Part of a small language model's weights.
Size: 5 heads of 32, MLP 576 ReLU, 5.08M parameters.
Each number is 128 + 24 x the weight over the matrix's rms, rounded and kept within 0 to 255. Layers, rows and columns count from 0. Numbers have three digits each.

# up: layer 7 MLP up, 576x160, rms 0.16, rows 331-412, columns 80-159
# down: layer 7 MLP down (transposed), 576x160, rms 0.159, rows 331-411, columns 80-159
up331:125148084155115093047142154111169125128171148129125125145119094105139111134123118154152111097121143094160117127075132150162116162116085105127123094094153110130130076134097106142200139036164153133187121101134120090081105166135076141165092103
down331:172146138149124128151162144129158102151136117175106119170120115070124100144121125153164157139119171090156119112135122096144098094171147092118119155093102114093142109165162090076133098144179137099115136135156144136112098134111086144119114109
up332:118094190108128087107163138112098127143136151121135136127150106126113166122151118165128143104174135116167127149105105164149142151153128148123141139123110111101167128093118148108170080102153167108149162122132122151124113131138124134131123155
down332:102123134122122138122115134121122118125095110147126131129143105125097097097122121113148128120138135146148163137160154176121123159162116173115116129149131139095124104099136131183112123086096149133084129147087108137115129124165198117099135102
up333:114131163126115099154116151167061136121153098118114092154108128181129072095128110147114129122144138111148149138108134129135144095102138151107167142124111055089163131146156096153121121063127097166104121129147146118140143109152060104127086132
down333:150132089105126118102123108196105137129158138194157154134143123127108134120127079122135082135146112140156111103112078113163093121149145126105064098104153137143144165125120121121124110132118169113113131203128126098136126143159132157156162148
up334:135123131118135149119112126152158119152146137127163117101123106127104140162116113129141114123119092106130134122183154165131180151102107130110138164090129121168159172153134085100118158145169129111168123120118123112176135082096161129110135131
down334:144107171112113117139128152114094190095127140121080125195119109103112111153109119103087081082085151108138097126155140124124165070141132133176177112122099105099124105155127093174151152160115125171106167133131094121122152140137155157089150152
up335:166126162080129163154143131175096138175138100141140093116106091128105106135099123135122100125135140095122118165119121130134179107110182087146105140153136174128095147111150120176108114085099115097153152112092160155126156134118147121154120105
down335:111195140185084158176138111153154165120127154182116086118167200167124110098146108144172111125068150135078130128136078111145106095070103146132143119098141120183096138112156120101142161129109138108147127155146082161139148129126101136133122111
up336:160095158152107114155111138147152136152152137098162151123152129143079109080137116125115162115106110111100149129129109140141156158133124130129150160106125125166113161153115174108131091156135121137107160137163167073081135088128138173132134143
down336:083147135091144120127139170082125129111125134122098141131146157152095160154133099098123081118131100151075124114159113117147113144112190120133152150145144087123186117172180135172137145114083158139129139126134087121171122138117100074121084127
up337:136152123061150124116182099147140127133159108129108139134133136128147146149123137113128095103117140121140151122095143120148151152135120121149135128098127046097112188135153163095143126122103110129135119138105149137126155136132162075120098129
down337:140142143103127120154134089118114169098148109100154121112119098149163127155127105092096076084124139149143119102151146167114155139128142082110152135127107042147125162178131107174105121095163114144134118101137141116058108133128106090139138090
up338:158109149144108129158169127153129094130099137128159137122144118084122119134148126132106105123131134114112143146141119157114127112145137101098124157193104127116106150100136088155094184126139131076106144155157168132155118107140143099135138115
down338:160136114104102121155150080139114155162120150128174058111148110128155092148144135142164093131133167123127144120162134104128111077096108070136127127125144155142053139136107127087138102143128106120152144129138096092169137124084103100095153156
up339:135091137132173119119129092138177177104150152136138127133119149138112122127168114149135140130097124134103159130079163138141117124108120126131125140157089093164143146092127151117125113120141104120130136132171153107139090120109111123147138123
down339:106138142142098158159126077184144182123140132100126113117135176141091118102120149124151132161105157102161105153095142156096151102122109130129161097125131124138142090109129080148115173117172140119111134106107129157095135133124126130096123104
up340:114127114135125114091142140132138080126156133140103137129117125098160125119138142139160132143118130134117131131120117127114123093122111132106158092152110100136128121149159154126134148098104138096122100127126112123125092136136164125103170165
down340:118162112134116122079092133101136117123106107116148143085136113121139120132087166107124114131128103118149117160130105176161170135130161093169116160129155111155089159107116118175072128123115135125164085115115125090141127138109150154112140102
up341:133108160126166148122146159148135074147106098139127128141149141127096146141147151128113121138137084098129185074088090140138098057183131102125106127127086160116120118070135093148167112117106122098119154129112150159131128139159129106105110112
down341:068109116131151104150110134148119127117133119124142118140129125145134158107110142082155155119134161092106129114159135166103127162127157155072169186110139136137125112131140103125089118112105106117136130079154126127118149107113133145156164122
up342:163126126076107099133143141137152160157161119139117193136118168078129137162119135145146117107134130104146152120124194091156128139108169124166119152129109107124093134123101123149151141092148147104103138111139132140101104104176095104123070143
down342:132145110122118144080095110163108129141159142153105099106123116107119122139115132101140142176150179111136141152146108066136112071155163095127139119096151131143137111139101136114101113121207137114137096140107155154136146151133116154124169154
up343:138135100153115110120126134138119143134112082134130121202158164105125085089147164145134154133121139111109130132131101139142108108152193143149145143035136128093118119096152134112136121112150069083112128125175166121166155147098138149157148123
down343:063122113143075118137152130084138132180120112117142111140139112121087144185126085118146138112114126149097104151131135104123088101109142135135087116149149150119153103216110085170131148094152154088181115191140129130132160119061123137153126151
up344:172147152139111130140147179119104133122104079110118117140127157142145107095139159090100118117101124092164135131140102131184136124113122126138134116125138151110108157163125215154131093158101115171132100135180150122131152117138088118133114133
down344:137146120145087086135113148154068159133121108145129116140134118129102154104114113102158130165117131124129135114108129140169141113082117163124149127145104132130151131120116087127121153147181134079110095112150161091094081111133137124150173107
up345:106099113144159102168153128110094142118132096160136085131113155138130127116117190071118148113145129099134100146106083148165152126135145123123114118086146140146152162160103098093135130147151085152139147144133159134137170154142148119111120088
down345:155115101143123147135136155118102190123124163111145124115145097110113168119118106141104141118117174121119122129142151125150140126129126123104068063113098112115177123145100100090128152125140144127125137105151162128047122110096147134143114095
up346:133117135154141109164108104137083157124137161136097144163152133164153158118121140143104136115117129142132147122125102134113097081136118160101131106062148103142117108124122141089103125116114166111125083141094107154105118154106130115158147151
down346:122111139110132084125113135086134139142130090125121133153120132134147129150102144164126136143131163136132166143113135095125114103119118117168130148169143118167123141156114129112133132094117114098154098115161137129134077109155092120101113117
up347:155139131119142179115163151119143171121148131102119127129076099071159139112120140093115176179128139131103164178165098093146168118116162094127156129095123160122169154152123107125122146073179116129120103095121107089120134140102171122116083106
down347:094122132160109121125063099172141177196173084117144136165127179095104178153189125119123157093125142107137166095154107092115139097149121113165179123149042145163130165163129131139181107161115128120118159134111127120122129127117165140126142119
up348:119074095131139137096139136118123136123142119182075172146129156133127134144127136149086103155105106124141116115115099143124137156149111140146165137140127113140078107136109109143134147110095124148118135149143134119129150129096071115107086182
down348:124082118173133098128098116135111119122111136129161118146195159077139107136136115119137081119148111104118121091066155124141156136133122128141139166144108134130110118087108154141101159129147118096130192122108143133086131127166174141121120111
up349:118135105134142101107122132164094087110121182183133189148165159129145064079108118125136107121119148134146103092186125173094203103090078104116136140071079139137081115143138147153136135131152109096145111123135135117113173121124125115110205113
down349:134125110136134126087214115115138144105146155191147150114167160077144111109133140112140108126128146139180067110158133155136154143149116094132111145142125097091115122177099169138162147091181130145148132098128121112136128148109126156109174162
up350:128116073114126166121144107107145103131144102099102106132061113130143103131136145114141123111170114122068145118102098138128116124112114135124132118147130098087143125137139137180126173144126154107127117126154155134152121156138131134121098145
down350:148124168102183113088105115173128117133145151126101132108165107123140171115128108145161134138121110099142140121121107147098123158147127153114138112124119074168158124159156089131164085159149119144138118136137123135119171108108123122165133141
up351:132133165138101128107122124166129127155121084116091122094090113140129118179121126150127146135109123143145147154109153142163072105096168103115172138109093160103120133118120118126101114117132101115095123146104155090155131124126116124140145116
down351:149133122119107114136146129132098083123123137138151153177165117108118133138151115142121137113141096124099107143167089124122132118109091124126115100150113117147139119159129142121119134135121098117128120136119133137123129106132136112150127156
up352:128092152132128097118124129115086125177126109153127159109130095121118176150115134153140147116133113095168135110079138122157081115132139117151119117143150126122156105107159168084114100101116089152128124144188120113132091151139118114124145113
down352:151133088137111159120121128160133134150101118134113120179151143145121175164150092136129145111095125140121097165159126106093138133117111161113156149126082096145104109118146108159079142124077158122119153097149126132115140150114086129133134120
up353:093111166116123115116145109130137122160147134090099140151162177131112185157096132143136121132122134086143178131113119101137132154124129180135133107106156108122124133169113121095080170119134104133126128151098132107191099127164137060116075118
down353:090119129172135168131116145128147139126149139122140194083147105141125150140078147114139088106118107113190134075140135153117110160124130132127132111123184134155130138140137110147122108121118099105142135125126126122127109123110126111127130120
up354:116123138161135133125102140140122100123084133109127151101133127116094137107105131090146139090158091136141138096131108116098106112137144084107126156173192119103160157158126114091140134146117102095141120146165151121172121145151139126111137149
down354:139148134154127146128138078112137121112125144093127132090113116139146134170130100157145156139138142157120121148076146161157165124120103186159124116129137111174127141100115165151134126066109142130149119134145123148132150133126091125176149105
up355:141118121093145175130129138134130094092153171130141102129098137131120146109119118142108124117121138090160112109150112112126131144130129148093168139147117178155141093148113167127103128167117144164124126128131097161162117143143097143119155086
down355:109133117139138128133124143115133131161099101123167123116139092133113128137127148082127083162094137113124156122099110162129134156165102122111131146121145150103134147181106121128102126131123117150054154102124095140154124106094147104102107174
up356:118124130137118132153140121100177151118121156086110104154137114116069106108114127095106138153157134109158133134130123114132158094150134123107104133093140105135074089154140113121126151088150144119128153130048115115120153123100128170114153100
down356:124102113119116148111100161181064118151142141137110097126095160110133135096177085158121161146124127083124106138174102118152091127085105143112123123092130153147158092114118084131110109165128161135138095113126150088134150108138111133134146171
up357:113109122107111167168148146143116099120087102138118181140128161065110104133096145168108137152109109113132131114101152133157153119184112137120153121104116110146152132096128133139102147114137138130114124133131140115124156112150123142137141113
down357:138072126149125168139123162090150143148106087141130173154145154104093088126178103140083135174151128141098096150155160116115167088113168162150122159132105140078139147119119068135162164076116118115090131108133175099159121117105158130096121102
up358:133093125121122106117185181118110109130123116146088154105130118108118108127113144131135152105116149089150112130133163099109163120120161130144129129126137085109110085114094093152114117136129116128127142146131120168163113125108150127123193149
down358:108139135141118104158148108128091128149126131128083119138185136097123128114126134094157107123138085150100153133153115172099106112112132106080134136133155128124138152114148170117159109109114155165152094143114153144066151111130101136107126110
up359:143138148107118096157137070129094174157112103109115129167122139166169131132147116108170171107150103155124106154155129145133129165152107142068113174156135103109103101159146115093159108094107111135174093144088113177148067179096107076095096126
down359:134091132181180130123128107102100158144089152151088099176139182125140134116102176126088096162080171165124120136111092126140099166138185095082131144118180174156162122111133153114133110116122168163147100092162098121109146144136094069090180132
up360:126118110105138149107156122129093109130111137110142101097107109099132151149113112110137136161109168154071136142117132171106123136115163186145157108061152102121171159124110122098136197109160118083154144124122162126114132134133126121109101176
down360:147113069113103130108155098129100101151178144146162156148148097129107107086133096189150102150133090110155149111173139180160102151106120137101144124173068157114122117183155133119124116107106147110123154130181115141135127152120157117106103138
up361:114099106102170128085104184127107131127102112146099138150125151142117105142090122109131162134130101121167136132138111085088188125150121138145120164111178109130140152103173117130164135109120158148138130129161123131081099143124117119101148103
down361:157078126140132105146130087094117145130130102151146095093094135108087119160127114133162076125122165098163167112137132138157136135110155067126135109150121169128168106132093127094133110140094142078106085084144143139128108106093157123121100169
up362:145133145139112138175154146142084121142150127117119085142117095181082172167141098116127096127156130129104170149118153108132119146126164100108154122112128125122119151129120094133119114107147111116123150141122114143079137151090116116106138106
down362:132156165124154092101113122078145108107132144123158139145135150135152124111120120130137094131138126146095125110095132134117144104130122155160093147128085167144151134123163112135146102176145133143124150149142159117088091128153117134107122120
up363:145125145122114134117140151132121159156114144100134113108132139133124159140096127135140118157120113114113096145159140137143102132113110100096106113185139143138132104122101127126125170152139151138132124123136093160162137109177149099098178106
down363:113122092125086143134120101101154155136140138131076158090155133108143094130115130162151120069145138155102134123123078144107156124136154136142118110183096119115157127152152107093120123149104172122122144146138132133112137162107137162165104146
up364:146142137122142144085140118150140123139109130152117154150118092119179103110114127134141127091138117122120177113136098117085111119161125118127146151148095124126151114110165109134125150092143132152090157114125085140125174117150123164134113111
down364:122121101121093133148110125126093118086140129127148086112131148096076126137158103145118131153122172119093057175111182140187163088121108173145078113147116122160129157114098129118140165212137085140160110137088127145118090129113150070113139151
up365:146121153140112136109159064165148119113088170122118140165078100128099127127133111110142135167124127119121105121135106133173102127113113081097140088172148076104107122121186137119148132154207181104143107100187145154116110105107126135105113116
down365:138121124143058121136143113116124109158119099138146108198134134137128063131141082142085105167146139107131129121095146126066140151167111060100153142171138108123129169109123150147127143102120109169169159096134122117098140075116162121116128123
up366:119146126143142156118135093134105101137123122099108179135108130111134148121155166140116156120152105111104122144132119096132142128104112156131133156114109148101114126141161146116135140162104126130148147100117110159125077124107136130140138173
down366:124118127108125121095151133119158112123089132111156139163131147119092147142142129104132111143110144133116154102141135106121111160095130152116116081116143126143127171110150123115116117119136163122093137157131132151113101134107133132135104119
up367:124121162164158092121139097144127095131085149113127141128115121105105110128147105140107157123123142125128160145131111100135141116149117136105123112112143148101133135118126134142117104128119150119148119146155125094110138131118129133123182116
down367:123131149123136129128165164095118138091129131106119136135103153132109132113166117099110151137100098123106115120109138164156084125121121124112154082158150118143127115172145128100152146106147196125129133163108126140136084125150113136151155124
up368:128117079087101153126174138104133149156159169121085147097083112138170116057136145159140114095109095140124101129127126152131090156140136141080118115116096151090158143119085151150129170119159107129102140147162133131132113079114105088148133151
down368:138149145149123120109128139117140133161106112186170144052111124117116111118106134103133062154086127113158125132131075122128132117143145147144109078121133093133125134132150114156137139173117109115171166146076176128150109146104134122158129108
up369:134101154149125134155173127114124166115120157123135116165118116128110129120131123143164133155101134113129111083101178140159087149072137118124168136152126162108134113151117123145142099118185138090195146134166148117128099103116150142120111078
down369:110153125148100124153118081130182103147151158132101108112092135125146141125136144104104117128137112149104070143125116101099128153156114131109121126118134092131166107070106142136126124129126122152102156095089142119108128137120107169124133161
up370:139113140105167156128165169193089103162132138131130140127130121144143132073127135137142116160137167138124117161105134149099153119113085096118116160132136218137134088077147123130136149112119138119144159114119139130146166143133127087121116103
down370:123145105125104116102122135129094131129162142144094173133141160142088159108148097132119123098138112114143165167139124132074107128086100134095108118117125103114114121122182119126125166148132172138134161126115133117129138158083104144110164116
up371:126151113122148099098117127145163071131167159177120147093114123137152146133118132158120129143110085134122136148145122132121128186098120097118149158138113138159113121117130140143106151129159116115147179157120143118109126127139127111156122145
down371:131073138149140129120115146141131141143133097147112154179136153082083117104136147113147119116119099151124109105142137169154133179153124117061121129147137104114145108153106135127129120140103156112099134107097134134129146114094123152119099137
up372:088113103161124099098118135129092151159109099110127161154143158119083137128116117106124136135087136143096124128108074169120106131123165126120108117150100131115131104115125107146093147112114112105173119135092126138079128119100123132108158104
down372:148161147128116145098140133161149160128179161141155139079155147147092164144115117163141152131082116140132136133108131155104099094130087128097151133125105112116170124132121107116151132119064147140100103108156124131176161181127154091149116084
up373:145092113130083143077143118124105120138142086118088144151150131115119133137145132098146103171132149121109145123134107175135106083139133083130115118120120108106129173119130099142130149109163135134135119143135174120103178085099179154115122098
down373:148158139115134107103122160128124126134117151115150114099123113088098141157130116151155109102117145086141137121122138113127105097123153151149143149162133141149092120163101124101071129092083117148108141126174113182098131129129137122108137125
up374:140127138129149143174145116127122109115131154105108142134064123152144187152081125119130083131164122147145113134122123097137120146129088169160111088147103113118161129128151135087133135082153158114126164152116091116180139156106124137132165106
down374:131147111153107147093159100211127125141156138126144132105112137102103156129135111099153113101101136114119150109093143153143133103136125156166126102121154115097136107142148120119127116159133135124144110184131151155139150134147119143141145105
up375:163091181100116152173163113139078157102154082085130112126149122097134087139105143122112163129123121112132147183106109101142135097124109178155072162131096162084119129098128138132112118114131152127137114169140096102166106142190131118152115071
down375:098159121061138139145120049100137197131092159140115102130105093097124132102128128176084105107144105177138118080113133134153129129148059118093159144150097195152157120134115146109159145117118119147082116110103122120181085140177165131091125176
up376:123169115144145158110131110126118170119143120103100149076153072104083067148143086150125126110152121084130109190171136151086127119138120145142122126089123182124160140115140103121120162118097142090140138142121123080141116129087110114152105113
down376:119125139110141093106135119090158117116141121098173174089107152178105143163097155065112127165111123130134126076116151098135138137112104141125122165103134143142112116142116142130142092106137124112092146122156122103141167126166159151151199122
up377:150115122140123064151161123109144124072139121143106072119152144110132103121080135121154138116157114133155152138138128162111131140118152152125119139145099148136174139164112103124128079168129144105129157143165085110136116177108144163065117113
down377:083161095131114120174107122135116132105178093104121107159115089146105092111169166089176182122116123104138141123129141143120122137120121121165148106133140164168113151113097083136099075116121133112152116142148201106139097141117149038089053173
up378:142126136146136137076091124121113149153144123151131082160110106098108106137095108190141113111161106139133115154155149118126131118137131138123123112141128120121168131148115165104132100157112104081116167094156147148154134135114145134126112098
down378:164084093143092143151164109095161104143113136143116110089104064111128107116132125116111124133112133120124173129139124134094142094118105121166133133090164111117147103112126118127123136180100187121084152134147120156113145123119141135121098119
up379:198145098122124137119157129126142160144129154150094155126119157106129162111118077138121122112198071147141141158113124109132146067142114136124099132132131116024132169163125061086155121154103116130139146141143123108087142147119145131117122143
down379:138116126153108141128120089132192112146109133124106100177107098094167137115143105142135128164148144089132113116169143116131128109116126160104161112109139139170103107150108117129118074134120133126108126119130176147129139149138120113130136113
up380:105128151155151116151109158131151149162105101137121093126132153093127144102066135082118121120084145156114076147132147125179194115125140110108120099138110088101139135155111082165128144151131103127147159122178155122141101147126165108184127080
down380:091093142161088136140124096117114143111144122122148138105121151159089154132170136138119155176101098115162102149095130121190125113143165115141129111172178133170109123144095144143121098102094165114145122101165159120151168138120155181128160174
up381:128106144157107105126120097150099144182135132138139102136127117116147145133090149134121124148077105100133110143154132161133129180079129155140147093145124157124071136142130166126158108112140143127144084097087138156181133151158128116121133128
down381:170120120127153103112151143162146111087127158126110137121136123165097146112127115105126111133104102133143122165150125149101117176131133140108103136114119139141093086095149110085132097153086138111146108096134100128108151128143123136173110093
up382:141119136097163154147110162117132145182134124143111122085167089177117171172124128102126126131135106107135107171146136124116151117117151112128114165112052152137109130171109138114094136111104147092098109128135090180127133125091140128196127118
down382:167120118148159140123144117101120125142141128141122142097112131125122096091150142116163130128099163122107119193178148136077130090158208110114113114083107075108102132143137176120138141109120144125088081120115167141117123163126097116149107100
up383:091115057128120134117065172151128119118136132156130138148120141081084091126091104175124156135156136155145123139131122140152137063152111134116114115123150068101137100110138116118145138153147112122124138126125130126111106164095170129083101143
down383:117104102128188116145119108094098132130131118115134107076132140161141091140147096145086121124121139085132145110140100127088141129126113097146156127139103143123089164135127166104071125128119130157155120093148110113154123107165101110129093124
up384:179105128097140121118125166141123118129158138132120099119144133141133113124129140136145140127131106098145129140134151092105144094123096144186111114117114169131126149138115137099141130142085121116101172106123123141104139114117097130140153108
down384:153142114113117154133143121144140130135082088123136137184117140081090130125134111108135119101139153134130130119131096122122138139112112103105128121116123090135133137110137143148123130142164133142113147144145114119113126113108134127145097120
up385:098105146181127129101147096151136136114166136138160110119140091092152163142099117123162114119129144141118114153090143100114091140112060163154155173155103152121186143123159139160106116111088122140161096100103111091145131106143168142128110070
down385:095170133111116093120152138125073109153089112141163144111171092182105102104140099152114139142132114160059122129143154109103123109118162161120186103135106154133125160191155140143116186149102101133146088148147139152163143068180143113084135121
up386:149154094152160122139137118127128135081056108079147188059062165167120073132122129147075196104145122139057146143122092179109141137143103122174161134142144122135159106097132053118039166126040136105099198112090174095149134176127112128116162159
down386:185174124162152075150107090150196104108144158136181168150126190150122056141174088132138097100110089132098068164096067145103119114107182114137163130098106106062136120146096114146122124046097089134082154173099167130177147162141187188058110187
up387:154135116131143137105119136132172141169130138132101137086100128124122104130130152157149106095092112123148174146147132098122164105144117143117077111144152135134139122166083116156146137154136122094126124135127161102105115128099167142118099163
down387:099143141165107109149127139171103115126144154145122125112122121088153130168106107152098102143145127126092086113147143089133116132079130133117124105146128171117131153103143138142104128162149173130149127146148123173122142129088107139164118117
up388:129137136094119124088122122151108180125140151115139109156100156093146128138115116118127129133137134140137153141152138164159131109105091158159109120142091165110099139093103158120113153074083090127144118157139112136131110101169184138137119142
down388:087143089117158124100142144117150105124116150190145131168137119108092129143188124102134168176112146124165100127136120138131091124158116136121123161114103128149131124133161114154093082125188153154112175112106108145108126124137097096122082102
up389:176110129084152127118141118145116160161133133147109072155115060130113155114135137141155140118148138120141155164123122104122055087161119121082210103100140131146132101071121171086090137105114151139129120143131146127155140119122123129124155143
down389:087158106138122131101087143193059161142118076114089130176126104117170130140156129157144104096125144103172121140126107123147103129108181117108160103137108122115082126123125124112109142113091159148115124162152120115107139145112119174129162125
up390:151108106102119131137146080173116107164152112107108138135105095135140062119135144181144114165089108119133104109139168107123129133089103106128156173105114121126128157151129171079077136106113143133109132135152144106114166142135200108108136116
down390:094131097142152130107147115117105126122099126128112143116144140144110143118106115105117139139149142119141092139178137152076131093148149152148086115072120167122123103116155106120142170121110132151152136143162110103150157140137110145125149129
up391:093124144129127137110113178113133130148118105127110086099119085129080128158116132128096158104113087146152147118130157150152112124124180107129119159072119131129123106122085148145123129133149121150125110152158147117149132128160153061126139124
down391:096129151119110069164118166145128130092115161154156144075134193120123123110140107135129099134069110094118130126112151123124157134091109143121126131154129127161135097136110122141135172154105147115104143149107096155152124130124131118134145136
up392:104153162173164123101141123134119135118139112176150152150088106100112124113132104149129136132126111093113137129130085136151149130113121128109166111189102150137109077132083103117191146111141142111148127157093121125122154102101127209096150141
down392:140164129153099118143095111114082083105129120109129107095140148156123130139122143144073065093090117127119128180134142119148207143124107147157153155122158119146103127119141132178118083092170118097121147113114138173112105127140165143154092105
up393:113129124121099100145173153144157118137143177180134154087161093124109184093106127158130120089132119115122148144107148108143125108117128121121177128140118109111172154138192135116096169097101126107141126125143084140143119180130121093167113165
down393:180108090132096151107140095133147083122092096127202176115161119077109126091122133123131136149119131161130198135130104085185133115135142123111150167096103134133110113148149103140154120096073134130113152170130114105141104187126073130133138119
up394:163130105088101140122146185137104117132130126114112107134200107155107099140121177125159153096155134121124090167177100121141139126081107165126150107116146128118154127092181123139113155102120175148133063134148080122103097137135170128167112122
down394:120084148137153127168100151223119158126104091127124096129118080122159128064108089096123166093126077141146082135085106134121127131160076080166109108123110165106123105154158078147120095157074095119156172116109144155182068166133159157110172127
up395:128114168123175147114114141115100119121098095118109130143112118165113169111160128142157123141144111138120162117136116113126161123098109125131153125135138132119135129159119131138102127108120100144125136146138127066116063147103107133137127098
down395:126075170130119159114137169172118148060121123131086132084117148134129117101153179119151078128130122163140114109139168126142125120156149124116127109124111142123148147168149137122182110145134105141133123141126122106147129125152127106121155107
up396:145182115084117133111142130117144156178134127079093115151100126112144136150131123157137140144097102124127112100117116144114115128169120118124135120138123106130134140139070167139194128114090127127129152119134127127094108129142143130127102106
down396:128144150139146155159121120149122152099142145118129154109130121108115131118114131119134139137125088098136147131142127155142134158122102109139121143152144152109147154166073091135120176135100126089155136127124140139091126145128134138063118154
up397:104097109151104152131144124123091151161074194099145139134082110115131126131113107121147127101126124142091134154144088160132143152132108127140103122157134075078143121200133111088129125138132136090141124119151134127148152131081118158142131130
down397:125095094160113131154116133136108100109145162115116144177099147124123173139112080093148108100151158120098128134163136143113107119092113148108123115076137178109129128098119117140130130126098125100126180125133126156130106153112150114156123111
up398:115128144146124133120179148099150110116131111125092126127138179150145127109094126097145143124119106115130142137105122134161153164113120145132077130169136121157130117148137076082119158133143131148136154137174114138148115164122068123123152147
down398:131122142132075129120151146141142095147130146076136150178137125129141103093146146137161131133152125136085114136143102103089133098123132106129118121153090098128100108115098151086130118130100120122137131100126139184139150109139136144150158143
up399:152114104089142181140177139159131119108153067161119127165118132141089136164134115139118147110106117124116079126122163097111101126110152104073120109120107132102139131127140098081149136120138158149116097140144163138101144116169155130139148122
down399:069176172106105119128107102138103072132130148140128147127126144177113130126118146140116153149111105101117180113154148113134165113125093126122111145104177105123082153053161149197149158134137114096080128113198127126148128164115132068146077144
up400:114095125125113090157146137139120151114151108093087101147138106134103142106124145120144158133114091152147102134128138118155139128126154133111113171149125120160128061162124139138066110098105080160152096161163151096126128072167114127130156096
down400:138151131128117133186138111107051121141053154096146147146177122151132118152116117142146151175146145127147103156133116125140133128101124115118136123149070124102131142113175121133154148126165102139128125154107151134112076139119137124102093105
up401:119123121115099140143086108112137131105158136082117112142107113125139117134072087090135132108119149149128140104142167127167107128092121096135103158131122129093124153141092134120116076133118102148152122136148128171133091100092109111125088121
down401:130095120160094123133141129147113126110171084130165162122154132147149100144133143105133100160108119152146102152151101149097077132150121122109145129113124144091124092143133157128132130189125151124152094112109118156133156117140122131114142163
up402:137129145160109083134123154119080165131108132120157136154080102107105141109127146150130143133098128127113130133138148092164142143107131119100123122099113146102171113141099146156142142128098151127157204137112095171132146116126096064111159097
down402:115124142176160105100135119085151116130147134115128116137126117155119124131139118140095128142106117115126091107083118105079125164111168141126164133135122094120163131139055161160143146122130093146139125127112155163120125106119074115127154106
up403:104116143115167120094152136115098089112140147130163096076168114102142111159151102099119141149079115093137142096126131163129123123128137119129141119148135153111090143140128158092115126143102154133091098124201104133174120158137145132146067121
down403:102125158148175172155122162156099106106144118148156115156078131105172166119127131143122109134130117155127139134141133119107103135112124147112061156106111133159132091122117104122146150131161105149098114095132142147137163099137169138130155142
up404:128103101082156126146155123124123140093133137121133127157173093155113100112139122128127151121112110166145143142123112153142197146071129129136127124126146149142090130181073158105145097124159105153103175116145136135157095133112128140091111113
down404:115116158186113125092077113149146151124143121113140106137108137158076107136099123135154126173081093127159103123145166102133112144127145111119151126180127142100143150157114145126146124134087100127126128132134155122157132174138119079084138094
up405:107092105127136113122134114125134155145143132137121123099125113111101137170137162132095103124127142124084122133106103154141113113111153097131131143131159118110119117158188119128131118123158120145173132122115097106143108123115107108102120126
down405:139140103126092139123102126130144135112090120129132140163125124128122089110174100135137143126145142136111169107134176103090134147091122122111148114108120099149162159092106138146121136140120129106116121149131145131119128122134141125148098102
up406:157103174091115102091128130159120142120156136099138148105098101100135102102175152152148127100102127142114139127129132182126119137164140156140150176154104085109162107169112151141144101063075127110125087110162142158083114079098178136138101183
down406:178143097107099157113121120110098148129109155139125118125152114127122146114131098079165160118169183134155119121188152118150077097140126136144088131104111151147099140149128125117102085092127154153159103099120130099139113135111129093097122153
up407:115112150075129129118120133146070129152134097154122155128127149099119125103137109066141140110136148131120112096129152128130156088131070138130119106152128097148094142102105157152141137111131112140102122147119151159121120134094146143131132090
down407:172083099138096129140153123132145084115130132092094146120136154164149145150143155159112133135104095150122119150132115131122124134143080105095123142136102164082154079113101124112150162154140120120158152080152107170125134122104132134154132168
up408:137142109143127122120140133125107105107130105131127143129091148141096166116111136120118125132126117118108120120155128100167125125125141131107104175157093119120097123115109148154159149108122090133133142088128072116146118147166132125120201145
down408:121124113146135154113147113087136130117132109100137164148158128141143108071119136134142133127139096128116169094116126118108104138092161087119095128155117126122124129138151128107133119118110126116116138142149120121148145158106128130123117165
up409:159103109124134141149104161131134119107124114104093140098119106131132119122130076102098147150143175134142110118125116126131138125104132158154156127100137137103091165095121143117109126113107119190095129119119143157116121145121147137107103160
down409:123146094148147135116113149069128105142144125104139147120143116157114123167121183129131140108087147136137131122107099171091127154093123129137169103136153140149138145158130105133115114112105115135103122097127138098146108134130135132132134141
up410:184150100118131133181150096118151144132128133102118126110144099120105132097168116077126150130120118117150147128126154135150122134177181105141136157122114142115117124115115127168129133139146133169155134099109150126141126121163154137134086154
down410:089145116172164091099113167129088141131138136076144147092148140147132159127126133134103103124142134123131127129181080130145114138106132124117136137124131148151135147127117147133120114134143145120127150126129127114173139095149136138142118130
up411:126125169094120085079130105118124120104141182131100158119118137160139172171086119178086163102147136111114160142110095161127114041126107116131179080053117143090142123138161167186173155105140095119093134117208077102129129179116154130154170153
down411:110126119143133127047111114160077088127204135246174069216090140145141112138111081158152125122116085076116153086111106144120105077162063223149152145138075178106122109130113077102102107155114144086131164164163120128136058137074110213163106143
up412:115142102140151109113133141118099131086175158088102125089072064077166119094092148104170127105120149122112121120146151122144159147131129128134158154110082128126138118092120121113177171115136117138135151150130131167129141099101127135063140165